config = dict(
    d_model=256,
    head_dim=32,
    init='normal',
    decay_fraction=1.0,
)
Each number is 500 + 50 x the weight over the matrix's rms, rounded and kept within 0 to 999. Layers, rows and columns count from 0. Numbers have three digits each.

# k: layer 5 attention key, 256x256, rms 0.0796, rows 204-255, columns 0-63
# q: layer 5 attention query, 256x256, rms 0.0818, rows 205-255, columns 0-63
# v: layer 5 attention value, 256x256, rms 0.0773, rows 192-240, columns 0-63
# o: layer 5 attention output (transposed), 256x256, rms 0.0649, rows 192-239, columns 0-63
k204:553469513505505424412425415502571548534545473471369535460526488513410550473503475601440570531471513479408489488442532551486552543501525477529452518477503467448446540538546600438488448503539446
q205:523428486453464554430508487512550556504552564498480513549545510543529488533513443564458586432623549435496474567590447409449551491476435431428532534432571610479478475542529464378526487527544597
k205:548561472443491456421548481457477491406525440496480551635477520585476499544453442495472477372527540533533521404493461577551485446532401451454462604489626558405514427483527445384426403485565585
q206:523451406539528579497415575421439561493468504455513534449484495487504492475490483526519549431581451556460486475623450501483536486476377552470485480489394527469429506574458450583604510485537551
k206:500440530573503470497494498551449487487512494545528504427486494433528491440513411436434473497510437449427458454442470486549394458445417572496533405466457528499486420526478530487564399539527558
q207:535411469506510535490540414518431491493553541562501468522539485461525538538506535525539466523461525472538472528515582554425475551472496543531558442502403522520518477489486438568482513488499493
k207:529453457478508544490528401557611514418454508556547492517543463546469447533512450479469555463443444507514496530472550537425488465502453593542450381420519516546560475502557440499462438535428538
q208:522525554433424516484535524543487470502483447564498570572646547492486502418541551518475462438454448562517468504442453497522473573511503414446561501451478505432462372531526445556428468460510589
k208:487491591403474493433453545546569533580421500560633602508611524560463544507461551500529573511522432465504581458516456492458492609458470488586554523516535478499481513520488503540468495497487548
q209:509488512633544480509489492569467558587507578500507545540519409497506565421544373558492535452528426570564548543474551538519476524451433567459470516510541492515541417476506463535439462572504463
k209:502496496550488546417502564499459507538573556459484549462535512461539516416560536551572533418459539510568483489505541546497540570495472567431481504564464554541474436483467539441480488522415449
q210:506499525463553525524474518501400533497525508497496497558508530549425556527447421433478532446483457399485430539507447480495546517523510591451446431490562550475524479475488560511531437529443450
k210:482509532514459524546518446451480456549595488515541488502540515456540516436557472501497419449459512499544471501466488522545472585510443470513496471450537517511525516512440556466558463534522473
q211:558555577467452525431499579532484494590481518510442542578564495532539433586546469486499420495553555420461565390486539513548575482490503590533489538655467465534505441473486499444483502448471504
k211:518541518357453460450459494470483540523439583577566545415480415476526478440585464477518447540533498514445444511526569472420557495597497467503513482550463526473576505500481488522511417522397520
q212:498445462555436639502573474544399528549469522511444474475453547511549433516502460477572469468506491496438474464578523475476493468360518438585516539495481515447512580597433596556456427484489497
k212:506594465451423561480554472468504489478413535501547509466539551510507479530509528473568461536435542462426497583521482529548434554440384455535480536541485561556502468619510505556489419450542465
q213:457477472492426501479517477569454550484452506521534572523562495375429556472447450527472461471467523417474465498497428567405434446533558496462583533506517490578400572573530578446481462525539522
k213:604518467423460533425559512538490601539444529452516472525545548488520486475501513437540449520427481474538429520508533540571520453553520484509422491442478462639411560555553508504440455447458398
q214:522521503498479554545477524502576504519506490441476415476530606514524505537504413384451419483489544544418466480464541563517421553463541576524498512399419475485559446458561484497511486517577516
k214:457495593527364517607510494487459502562489571515484463521403453588499562505522446407414460523465548508441473504526449516455546508525510540491495555510470570439602536560499535452428572442450574
q215:531429547495551473552589436578522525591398527434476508564471449561581570531521467464557530539446492514492518360425440552515484484488537518572558433443520499500532548462502433517481410549549573
k215:548571480468537463496513454521492442567510516437524476455520508490549595503457478584499537526447503485502457521485464479479455424509450479541542511466516623437501497552473540452531462364515495
q216:421511555482514438531551434503518482426495509561510488600506490573489538479465463543470489484567479557528478506449520507526484450619413513525506528560496443544524483461508476524581497549491527
k216:529529532477525545547472587509552413530473523569453536530473528533513476475501420446608561432501504529567513468511569475535538403551420506532535509519515538554499542403582510544503523573449510
q217:479505514468529478604472472445467518473531505450484480451474453425559498481456504568517467505466497487501429549462475456466490471441529549462548537525476483518501411439550471586574406479489478
k217:425479490438403455465414426352477584529525584489428455497461385540598479479558506471483490471487578405469477465460488508538452536443502467538514438533466465523487503431537485595539532525535497
q218:444518514535476501514471543425491510525570568340486469491492567529526511502507541434460497422555514500463530485461543470446540511526541527631478534408544397502412460592492548528455509514522470
k218:486511495588442538533514523588468365421554452377481469500442509479499472494503515507598475420515478582489530484573486464500514530531521527562502436424605555433522510503516440522504516519513389
q219:537503469556501416461449549400522430547554497535466507557501508573559474593424438569482526440596517560498553429498465418514506470452529438507586534523476450555612552481382569436479463443492559
k219:497487495462485463392470583430497486423521580506571535573534456608578419638499528512419530499456494601483574570510428442458461416503623500441465506471578491555508461508491511510560574511442538
q220:409498511444573544511558446381475459456486454525481590491510484477527542505523427515611475498484480491520503506470466493482567532537520414466466565447525481500524472540516473505563487426505596
k220:511559538570471465437499649365510441492411500537474489508551484482493468493468390457482573454548582485541467533444504517505484545495535420508445465479560519522493520530439586454540554418466463
q221:519492590501525505481506581482553512495469511506495438498588528522455464518444535540508529461424530463396466537440592438582444526537445445505492591480494450585470517542527546508578450474453495
k221:491551519430543497439417523483535500473515552453562506552470508433488465556524469561481419493395494518489639588504536463461487502512509517440530530465499462533608524528500542448547547509502462
q222:518450517465527492541484503610456560516511500582495422543446434569405481459499544491495519494458584589491499530515530577495532474464506485480544463459484524431499538469552520514462525497517499
k222:450477505479467512510461562567477535510499459457464472516489475480402484545509518492557550488484562588437421564518513480589487492492531478423454443506495438488551502490475413547457472531483484
q223:531489434451494507496504467451570538531474433561482539534549582397423473481469501476500478416508447447502552519575559484487488513425544459584514549554519497517541447458546466489477421434558542
k223:446535507505496546492513495587560526469539435474471479522498513517429534489437550427467441417545391539541513453474519497504486463412488416523521499542544563540382499507548505545470510446428507
v192:482419504537575483593538454501548427445557446517545554589553511551442477495438449497589504546510509500555548471486510541487536515539535482433478505480357448511562499472462564463501467472510532
o192:468610536427455539518545471563469514562452573452554497495538515492514500444535458514531481458460529561430470476539481475531482507446573513591511538502508489511490502511511512494463490562487495
v193:512552559586485513516487571501497401458382451507604532522490457445482558358535526439467499524563447538406516619568533525480395548513469628503456476574492476482390479529551521485519461451534451
o193:471437410442527538533542528556524482499591468532432445556496421595568462543504483455557540468536523464567610383434500507428511447446570419444478453483447497583539535498509471482530504509463474
v194:501489484534355569510457449519569462628489506609499548414531543470538483511494526427569470481530546562503480557497466476447468471545546591562513544587417528484547548465509508469463455499485575
o194:517508495457412518474520538494471514450551503511571476466558497486541466501516460485509550605540521510546603349535508570475538477467575464402470540464537529599428528467470531561571527506519433
v195:510557520507511495482582474520532562484460529375521419594532503482495526558530417470508428500519537537463526524468517501453485517441432504503523512516501531531469449505484503552430533533503523
o195:528494459452505509535458509464459518522511478532392540464506568430540509464446363602543540517528542537497510480463535517577486441505472466470482507552511500501524528513518512468621439484489389
v196:524445499455482524519447449492512464442558550576418481543491560482471546495512556544486464517458479570566508508535489516515555417382482420557446517510446399395408576514568550492537453531554461
o196:508543553494463520558497510420429530477432555425492461522519459549581475573530456531534495520534450435421507524514541464473496452583505527483538552493548531506581552469448485513508533535401485
v197:460498611549376479505416531496566501505521447462501490503495489524501535471540470464438492461521463458510573446466529487507447443439497540543439511583440514506472466533490443482445534557528521
o197:508561483505539443467527582495515496489474491545458626391545524496494456508450527491517504538496519511484536510453466488540516524545442434485567503507517554510473530517491531435435493442594503
v198:534486506412609599436476502512512435496499452470529333489501447555482565530518474453538498561478487484467494511439407550552533488550528542500458378551479450546530553445434494469556457542553495
o198:435562452534438394517475509438486443586422455565485616489556536448555488517543526489477500480483523473507534472548542490507445451459448467637509548435466510538459494457476551477533532406515577
v199:452589462491424597547443433514540561535549471472522512530547474425529495508574519487539513405558438520562569509513448411448570523487503577485498510519428510540458453544534478482597504514441495
o199:531439480411499422531538478520483442459421506443501436421532482589497541468506468424582552473438551505560467509591568517543524485575542475516420495443646483570523496470464457488465546556532559
v200:488482412382429529460490600492482441541668525556484511508380560470453504447516556595484521576579549418461517496498512545505462569454494595499475554455471498488516516501521512597556556578557514
o200:569478437562521492398496514503488441553491497594464525639548484485534554474426460490598521471519437495475486503442439517578405491495513447386510447426581511464485534474457465520521416457404603
v201:550420454523564469465494472453523436496571447471503439547455445451510477405452545517505543612472513476456500492519497403478559489544566526512425580456403429570570425391436457503511601530516472
o201:522530479529463561538505465556416429471434550481495474439539499615420457598496437529473407446477452495455515458559545460505502538490583475474508445520549534515490543563487584565513462478499544
v202:546587387474580491463413538460567441477524552460509529491559464573543379507493479512551480427545454512531514493492491600575537506525512497564515506481538459423449561513463447486610512426526489
o202:496502527474539503532580457461414531490403488437510501502503475495543565538605506515418476453479519447500556465559543448536598468523511479501451509394549558550523505486534647572480441570545549
v203:457547562549463520439479534565524503430507498548558552559477490508525552505526504522512392520445410546550507540441529461436542561544472531543546495490432516484527445440483495456520545480518473
o203:471502453488511473526514505464536534529408522461538513532535544448498463500461471530466518508521556423498522530523461524597516528536531464426447456481481618526457498507541486549481506484544539
v204:485621524422589423542459547562559441536526536567500578480427535460514517495479501564497497581509492469467507519537482507609569429527514436434502581537498472512531565497531522484500537453426450
o204:555429432627494492515544467468535463502490518518456398479490440513495547488521492530535423433495470574528408495534551522431504467455408480590495446470600525387468450456442548566505367472493533
v205:543497483484495478562576473494534474465517464473480545549477469532478476487520501534560435440450523511492491515500515473537560481491543500532509606495410472405508540457451457611633486473506596
o205:519515444546494541456451500513488519493450465474541463507642513395508533569546443497522512535445465521516487452532432578517544422558418496444467457530422492484478474547520552480484499592417538
v206:486551489430494528454556538484512533504446530501565486474476486494499448593444549471470516473551518521513431523424504465484482510492464458508478592487546517398561496454461510497468492533486395
o206:496505540504546440544447509566585515487576456524418483529517381414507479476569475548552428517500490551440530459530470499532500440494490530473513507534427495567411564522490539504496516465490500
v207:514533533470466491535529532505431530434485393532486540533506587445470551518423485550492472464528470438407445486610469474459551443497543483443518552536484419566492592487525474583486477494531407
o207:504461479576520469477414504473569474483530503461493498446535415472518412584556460518546474534520466552545510500508480488531440525514499499525476540456521473483444499491451470477541521500471496
v208:489545504501394435527475512486559540459496487501440464575429536552563501446471520521559458472517527462474502529421471432483469556516516490461511528510479471554579544433493450484515525547408527
o208:546448490436480517513518525520513471513519563485522468533543450434482510543466541572495480513548455514423503506458583533528451480482536493555553483558480525474508465534547499508446477484574477
v209:447510488485497502491453557541454501522573529384477503526545491516480476488481560442482525521458567498521459421520564540531520567437468421438513505493456474523482564501498537514518512558442429
o209:555469509576550517601521477464457481436494501574550497519512465472518514489478497544543455507513530497539508557497489535526473498599499544577445423498483474477434493471516461454540495473554496
v210:383517555464480479534561515512451526483508440449566538575545470477510456539429564553631554558450563380481440448499583450494477496526469461481515533442557431434471430605554450429451540562490492
o210:574461550613498577527448546508495494556531601550484511459499520475470515423529493473477442496467488484524551577553431526499445526516566541526556444565547500494543542519463563517431469491404500
v211:547492466497486512442445520426440453540461515607537509383532488534521497453566479455492494465552473571433497427469427456454478547584523533528488496530500523457542489424507525473525516518411520
o211:463514512485386555480606488543577549499460439536537454522572496559526580420433448495540418535501538482485589523444523499526473423541525501553513477439527567533530559567468507641412502485503449
v212:404569513461577440501470372457516473514471517405513528472460516536486556476525534470446494449505477500527529550578637413472532506443419577477547381494519585421424443542392446456499606534597516
o212:507560554567415506529627525547432504456401468582511500477543517580471515473471475501474403513520502474468492535429463545458646450544510404520399587533498519523500538471527473528507449421543460
v213:552419446448421502544478553490450547491506411515516480494455494464511464503483525488519548489511425422489430487553524482460483494570484558493586503618519487546495458552563526547534509490457549
o213:420485491513519537424494507563469464494516523515487499493453469451486516484497474535529466508498546514592443517477572520541443528406488517439415442457449531510566445470386555413433487430507536
v214:440382440435525573491548536549562449440519437534441496510477540554427563510467476533497495469532531466611486528614556480545466546495485458446486539513524515564552468466546555529431609550565534
o214:503528540513476439449402498467425560470513490479576491483503421416535473476625476482553467454431505512515502543456474517451547529411582484423434516516470494394428436551445450626511372443624455
v215:493537488538519472427386553494434483550483537450486442453468475488488469543532487501519569486419491533479546530371441540478429547477539456538497450463527464527569524490509474557441463456549516
o215:573435495492561520529541502498567499519495553564533465508537574505512567479478498460525527477525492413451448478514491514551489465489523567592582401437497532532476567483488501566506551511552508
v216:498444550564381452498535485556432525474425467463506455449462603450540449554577489500417481492499517480437465497457448513485489510412440458492483485410565445537535437502527497491489428465480488
o216:482476476549510566494474450475508515480568510495451555581512453524508553415485556427574447545433457444545629549564502468509450505555454535480518531607488563510535483441482484464513527508440573
v217:504492532496443556501508508538441431475506577573542425485486488533490518456488451584450483506605455552535484550493505503502524509622429430516491437494459506570484526470480520509492578508500532
o217:498486451481497498468466479528514559502507394451451573453455422476574506523523570513466516595491535429496543515458465536529464467445537601531535543488440454479503486504480477512524485582462444
v218:409553435458548554455442419427486455571540461470456434549456449552585524475497516505615613567473585498488475503629447489519564466527489454566497489522597533421534527448464564481435487449427537
o218:546475509488514471501548518443504505499543530527461560478589539475414501512555518488427441489483419521553444548539505492470456484492465478483480548496456469490539554507452561514478433550444399
v219:492480483546512553433389436566428477564545568553503549579461534551510471508440469497449491456459460478531530487568381558492532452503531533464537500458506469519479379463477510384536459512465489
o219:460475497445510541456631409505524489524457514438459487491531565488479504551570549460555502553508557499519532561520598485478452544497544442506512506427489551495495567577531493636482487451449414
v220:588598578335522540494543463478497478456542549447467511462464474612503508494474628501484549527413523565387448495567474484534540540446512422495471520523482466515504581517498495518464473439461490
o220:510544536641518467481561500457452416503508423534451581540464522478477533506555299576489443478510435494568499476511543466434494557520388515510473558456590535512557518440391556577560475509494584
v221:457485468446455594475518533503501491584508506489545515501548505476514466548572572470479442539541575500490431533497468462496522488596529476519484456467526538479466471473614475477502475511470503
o221:515434544468453453578558460539500470415502517497446522447500518522566478498442404446471433560466552580435460567556551495468559561426486479480512550463578456549502560571518520512500522511535460
v222:489491513438557522643543510531539519383523510437521515461529483428600464513405497601537497480530536530526434471546490485516433530409531578483502547524549534435452453440568472498509587499470493
o222:485464478544495510482390493499455472565547603416517473515476477449510449508562536496454593466494515437559537550504499532470486487518422463481502510403499443527437543490466521515467452532508535
v223:425519543535516571514534514511458581476478569490576466551550450536517589464449513482525427574502438542433567552454526433546485498440554567519397537476550570534508609538499447479538455477511483
o223:527496472448511515449517489500553450553528459438408559576518587473558461483571402562512586414592473565609470462483507449509547530520460502456535423530515549489540432393500489458542525505501462
q224:499507454467538517479503481528575540568469481537516454544502469410515521548513441567487496530457548500515487587549461424494460512476467567550550473458522523505502401477445469552592466511514493
k224:494485518525535546532499486522515518495494522492488400535451515526433451551539481564491531488474523503537477526565516502560483497457526498510465586457446524508421506522527503471521570510412491
q225:575492566501527554603486472474508492375517481462555530426523501524486525472556491493479573430443475527450507460425615431414477505556514473463503479463479638508447468559483513418510502447512582
k225:425547472538513605524442499530496554482457474478530537472431439510538539462541467490481499472467554481411485493527513455442525600530519440470436375482486455507572513495514543485525571504509497
q226:581481452548591481451463543451511431492477496514535444452524460517585438488551557449427612474523561458494535575559480507463489431594516403377488478441541486432472462524553538464497475539465527
k226:514483535464494474505575573437526542477505464544555500479533555516488415528395560428574521527532490570518496508539551520489481516563538507483493521529541468573531524512460497498478601505489503
q227:622418446464480569471478568497533519556547469481491504516414500485592459535481517528477450576439446587591404597454515533426533558490491406433432540531495504414479503574470502429556469424562535
k227:541441466434476535500453583429530445395496360459480460582518445586504489510445545413473562595476440585518404506386498555472455481477462483496467509466464510531574484515517452508532477444506487
q228:522471546451570509512425541536571453556528489473481542441506448529510427488500475563488471544498495519486451522441483489459500480473462458507515594521494490480500577568552523596501520513563460
k228:505428503505587529572443595465477454496567455493459465503455457459522426481454454542547486555488465512446445467544431505494533478422477477536476510518461554492582483504559518607480468393503466
q229:529507487509475462634458473544511540536468477528480512548463518407463539493477494452498571525473504457451457473493503558476446462496444545576510504432440485472449443500511462524492539576492500
k229:465513527534447433594486428514473490560476538503425453504499561521546537549520521480557504518506534551419469466430518532562411479427506573517488527438492588483445532442558543547347436578502486
q230:504573498482538451414532452471509537492495488496511447498515505510511468437469569441552550490522533498454516510440539416455512599432498528537472462511477559464493525515543555460395535527504527
k230:486510408456520455548509462436454530434446489568501459547503481539543480485474499478468578504488544538526502534486512436491472514450454523473499387529518541500553485513501530494483531559520415
q231:526605587441505452552489580477583453512535439479460528431574592473481472491503507505520474535503457548438503455464495551441439498502543484553518541466487497566436570428555451514540488440433500
k231:447577502456541436559540569488509563443490431490432500480540423585487577569526553415527397626463429407428557484453395526418479488470520477541525488455549517521503456539524495564594487460480557
q232:428461503473592539551431462508576469463497542473467566537549492543538565517517480465460490453493483520528488460522445526586499525518426444462606507486507487497623485475557502556488515548493605
k232:472446538532570507474496470520505509496612468497536607521466524567478442571480551485459558482518506535483388461517491470552497455487533536469584465553500554508597495448492522542437522506515486
q233:386477467477514577530541502477531515496484458442469476464440524457532539549553488464485516494416542430555541549486438515478559491489554496445458410377480573477596486454492553535511487624460465
k233:454542390503400563532463427485540516483506623489502477516475647484605486508529556464451551578422516526597473488536498492552532465505509389468418480444507635499526449469495491556531495509543482
q234:558485473541433520479481491488535510476605452536596433516463474514498563482463527559475466536519549545426506530514540488520523471484541481481548477501457475433498498508460514454444556485560550
k234:519449542409467497420449518460476500415525507472457470396484454472491548534435554472584439496492455531512514482464501478459465494497538492477505556481557463519468479443509539541514545503550435
q235:526528479449530461552379479504498512535551497531532527544493454358465558457448432576484472440569514567522488454590477548526528453579495543499492465579526471528583548419452499523511492454553446
k235:520427555500559493436453475487591538631480563514483522434509556502532578499520489594584479471476390454488451532503525559463502417519537529491456478488519499475515490504444540540484581442470598
q236:465540444581569400547376541500479479579552526485545486485437468501448482499470494536466488517456518469493518516505432495508503517509578578494524453534531428580511529482454467545550474457450576
k236:524545523531400506497436542481491558508496547454435509536488498508517554434549390507492458531462392503564529528563501522409473516546539601467529502439486449493494529412444532558538512479474563
q237:547447506499545521477453535520439498429575518514500458444471517555432547528594462491480559501552510552538564457521497507510560456480504567518436498501439505550514444459454522580499510476483477
k237:441512471482556477524517542430365494502547580538485478499554522494561475460618468523449518379540481524595578500519490472546513437530506550479504516520499552462509497451486548472493529403546494
q238:504523522494572482492551539537553402577459486535430477529459412610565576493548398497484453507509588462437577566413533542602522479506534488476521456535484512495489490472500535472541494511441415
k238:520522469539483499502544575474509397513503533495501501561441532566552507601562454570482427418524569539496578508462466518528428504601521572595529507469536520446564595449437431496558526497453466
q239:510584525528469530587517510547477566513536492463493440486578535543529417520429487413487580393513471524481518534398550600561600506455491560482483526457537530588535518486497475487388555469475415
k239:527553558508452512464430517446557497516514560533482498499493525459525441567505462546554445431536465551509454464533482505466544620550576419448441453550551478526449434483491553567473476516542485
q240:462558481506486508516470559502512461492451455530560476593539538523508492481548428493546518532431575461462546476552531435495565530462439527580473482452523490502467565458507578489501532580533480
k240:520627543459527456511505493526473486451525496503420482513528534568466445447495488596469446446500473500437479511597524492463458542515469487534466528399489499505489536491498555464451462479456561
q241:569523539544497464511415445520511452446564555414438488516498486454502440556551355590518496502620481456456550425548524535588459516560524489480505468553537413477433478547451521504592461457514468
k241:490480539458546504434505456470573381482539525487410499493530566446471462496581484504494539472528490433400591524439469462515454521437556504482503517539547488519389596512532539469487529565407510
q242:533525552442509567437477528423453489485559512435569536570545555559510541531492503588485519440512492415474502479546496532395530478467503575543410495520458505504483480531533362473524502489538489
k242:518580465421536438489479505456468573521486541507541604544562609541501543477503518539545515517464473516506491482530517513465487414479456510483453500549520453441499557518513477461388479485518459
q243:447438503504388525541556450466519521550528518530552589500459554509507500481401541387550527428533499405403483501487543520505477517514531474484509494454498388511513622529559453482415479490457536
k243:490455516448451561456526470627502580470471595518517528516514513487541496444509480477489454454451484453505488521580536453444493494363560485520637447415482427490498505471512508511422510482458492
q244:454579508502505513503443511539494446524477518458537533423594537468514595490499509468455518495534470433403457455444479524474367437538435554527527500389454516476506463439507483504568539540495493
k244:472491577500489514533562498582511441570480521459502503480481608506572465480503532511538500520479475448415412493503476496410409495526493537573459500486508491434524515496543486477565444559568514
q245:559401436562497513493480538462430467500540514502531519535461438541520359553566566430500546498568576501513558583485473493461529476459410452494416433504553543542472377527500374558499499480539536
k245:488507474559504442537518455455457563485475450551499482483517455547435459519464613428568574497555556606587510629491450471435540464488460524544458457544563475571480416415498462526465497464513441
q246:535530525575486497479545522512522494579508581447428488576476543530513496470499532550555498489489506487444487487407514485547474466497510574426461544537516460513462503481515433552527505514482433
k246:457517473501474559471473498485493491488461570462548477499445513429545560496518526467510476424477480500511553521424545439495495455555604542459414492522570437502536506513436528524533476416518514
q247:546553473518552458539505562451491417534499514510534529587470519383481554518471490542442526394444549465521447519472534445476550513461572508461518526426486530547492483466563547493483567426454477
k247:415610567433504492496492518562569526472557578487587568508513521416535517468455462559504441440461481410555485469443530546532529538434529494447558473503440493494520453476528518545520590454538518
q248:551473481507562457479439446583562497453547501524565449562523562530513511469489468634505452523489497516544466530546472557469475489484507515613517520474489497442466533528520567527550437524548474
k248:568457500431580514597482504550475462536503453512554427487497531548491565548546486558562442521478536478400550519595597525477471451445587532467572484470564445405525606549493567466524477510535442
q249:509487478548495516562548430498543481508495512426593543527417454523491546547451498558452445511488565518437502467465467540531576548454531465500532536542491504491460522503490492515517522495490496
k249:510497449445563534492571372497577545549516470457525438558416424527492557487584522487527453507512526498456502462426433548543509550438493480535578543452501552479520494534535464471394423558429429
q250:478501498478499498502520470536452599427528598501494474502502549551454583431538517439463490461461406506482519508594462447502481473481587537498436478533519545465459498488569567512509476465515490
k250:428591468493526517526507454486498556486470494527555473487544501519452550449499480550469460486433478470553464436455525427558509439478493564548480472484502452501478538483502578506440532449520545
q251:437444483371553521451497501456520552488496515483530541454529469434546597443566457582458531531478553484376444490406486524464585438525581513467505478558467410464529477462446499507515475510523436
k251:500474373517564484431429541514561548530557546484537508489426485441557527463515577527525474465540472533480464454426483425510555424537552575511522474458413505468486541495390524466540572488537491
q252:500536499559478507476604470492428510505538477475539441543507468468444492562437508507576466535498503421501450469442475523519449541470519414561484524535519503475582450525468540528435466418500523
k252:465559591526513492404479553485507463464514497488523483488486479548492513552437486499476428513509510434524514575538463461510462544433512475539489485485421546473573453505533472493497558564524442
q253:451537581386482510606457517450441501535505526421456571500527417412524576401425447483544453553489523525455491453547437502595488471485524558473521469472540479459485422449462563549566479560474465
k253:498474525469459522585503480384446520529544555451464515546572557455544533473506492502483561475422517501465572439497458466530533518518573620499516541453461481485499517395543455603440580508431543
q254:448490511492429461460487452510456523420493484532452531482541411440482506513489529525447485488449493589469520505504568467469481468525527438482534468570513493505481512442495482488439528515448528
k254:470458498479494452483545442454493474475391555586428508420524530434502420474459567433479489560432502481451548593473526619558551586548490446495526494527466495529525504461509487462505549395471550
q255:434514500455464538518546422464505514459482539531507445457509491440536522515575520502522583484464533470596549504455523486451570462469539456581567490557510466524452401492499507536450411518552520
k255:531519502488462552505455527571409487572518520538417478436456516443480564452478531529500517465497464556490485568559551562481530494557449464441546559460469426503427452484515551455559434488567544
v224:495517490515453510492508479454468433539498476511438545474625541449479451486530468510558508479513606457461498581394450565532462540425496540437504494518550490450464470528573536532475502493436417
o224:535536508534518495447521496517575444524511504581526500532486466551500487550469588478471508502506447553485520518485496494563451416581480479514556488521511538543523504505471444400519558507569652
v225:388443525529456539471469489553460436585527504503465557601581454531551462532527488433602539489446476507552476470477504518519398601538584475547472467513486522494536439495513573471480472459452514
o225:513536505524488497450484531488552518442537427497536533503465510477442470456466520461513454574495453535509474518546474409525528470455397501505521504516478504491486401544450386492450506526589439
v226:482471480433512545452575561471465466527516499410440538530475412552481450530455480502460505587488443473465496541484477419488499489454549516518460474514508520573545616507438482483439473451533498
o226:523457464444491503552498440523564483435476562474514433449495537496519523493514562534520512460485535509543522479528574505515493478538435494478507529506498481482505416455571538420560543592577476
v227:501517447451504470563529520437502506404524567355552366472511464504519506482393525496442519520498497513597628537582543495580543527513563495529503499502512483526504533510525458500555552444507478
o227:480480512523548533528497462519514533510491486580505546472502509517450511419540477514491441583487566416380389481426544531429450542499494493571504527469515437451534513486527543463427441520482527
v228:489451423493381539531523532434466488510429491540469533546486543434461603520481479514494514461513469539436525516484421522491431552532475505490482406482532549478494461484481529491640544491468613
o228:557516547503540442475476487532465509563529476503487522463564543614451410545458540472495528464486515441496449562482513464520565539511475548483491590460484473555579605498521493544514422514459429
v229:501535455467584484516518486571478495529388468562453488485456502491486573460503476548589537537510557478492507522464595457561499476521505508564505509408559470449564471450560463552469561424480495
o229:454472434558497497460598533446438478560530509453497529576565439455577468562610475482504553460473439547490538437561460584441512527507472547480450492508445549453433489479519555484491438547514591
v230:434478412512446528465534498574488509568477432497481516387414453519613547502476468422374439473484494602517514476436523566554517474561491482462490502525479600521538538533496596506469482507521425
o230:565516467521543426485456495566512510603494444522496495597549493473460420465558587539572526493482576454552561567607548448456481498503454533484431458567495502509493505526505516538508548457530497
v231:525516519499434512469464485470433481418571576449456442494519578516532476492612491541525600470602529501509566489533460473485532439512486572499498467469510635434492505439542559429507440486509513
o231:446520536507530497502538538475481518531512510552518495477469549475425513548448436516495449522486544543463417562521445526523511566474525519517449553504480412602458490555437478580568556519443488
v232:518545530453581539545570605456437620554473556456539499527504535479495503454542522529501553512428495508500522502493507411532457450623576528572532494472563463532420514478502519496383470473474554
o232:506497445623404439428393436544524518496550560443457533521444490460537479473540504495465494400541583477513504558551510623515465488481558479459499489499431414466534510529439464539589555428541452
v233:537514472536539526466450544482533379402454520578451576565549428515572505551531496433517531643475545448528520535493509504570562506624533535493463509553499560555476435442472511524534534474453429
o233:466470470537414493498569515545528580573509508617524481459471531463437511415445510403535484377507447544466523484498542443540386527384516533521530485565541464467421455553547474451473475498526495
v234:526417500460515425586555607621499506641517547439457488472465502551441404560418440581511466466629548545396560524490572446472552480407492498522413515561459522506607479488645575537474554589533501
o234:498570530558566584470336392490530566441535510493548484508578480343490497471493590504541507496458531419617457459502380518512537531507494514407542468419596539502555445529434474581451479455482490
v235:537446467546603515482559545546447480478473497430443421499449564428524530508589454548544513494506533440525568539563478557472468456540562526544462479487482458414456419547551500605449439500561470
o235:494468479457527412546492427483544465526576575535490552448509546536441555456423539509508515496501417513490484503502458504471506544517515500455522543506641374573509565481479486506529570466435505
v236:499487473556483481528545523430530512345467563562526475537504498523517436454585519480498495544465478452516553520499483516439527473486551443512507539526548540477511496479485538497561492421472483
o236:466536461473479500521443484579570487538489525555461539463460413394499545465457460560503513509491568542487423472474569503574503511517445524561544462539565471559488479550542491451509487475518495
v237:414471441535518486490546439525453366490531461541484513517473511585490522506484501511488562422464513512456524532442599413524441480536531520482486468569533579614464435476513521485460513489481454
o237:579533468573471475468489499397545515541454539513461502458515517465551483517531507459484516607513519553517466510503380562530495423508440522553534474538510425432402540538546489421578530517608412
v238:501550431527552502493434521466558476562555518478508492471437503477494496441488507519475471476487537552575533502583493537515600517528508499574513586458502490459406485480521496483392517551530432
o238:505462550426512524502446532516448496522392476476417511471492606562533534538640531460583511536475476384379488562440510527453399428504483508475484422483499516556572598559402497484537429496490439
v239:437357487533435405457486483550532501496405449521509548444452540478455543478440583428542472536498507569584525475511460443516582446591518567559433529522496490505455491487456575462537490499503421
o239:518550513484489539605505432496545474506530518513478449514515457505567498531540490502505496487515531409494609558509519505482388622507492479531541482560484557503526444495552452581482548446475572
v240:486536462558488563488506515612451603492516440488559493488575510427374519534539544535555544473550473509446513500487462553465394430438574494537586525514487552522484457519393544460484532459422538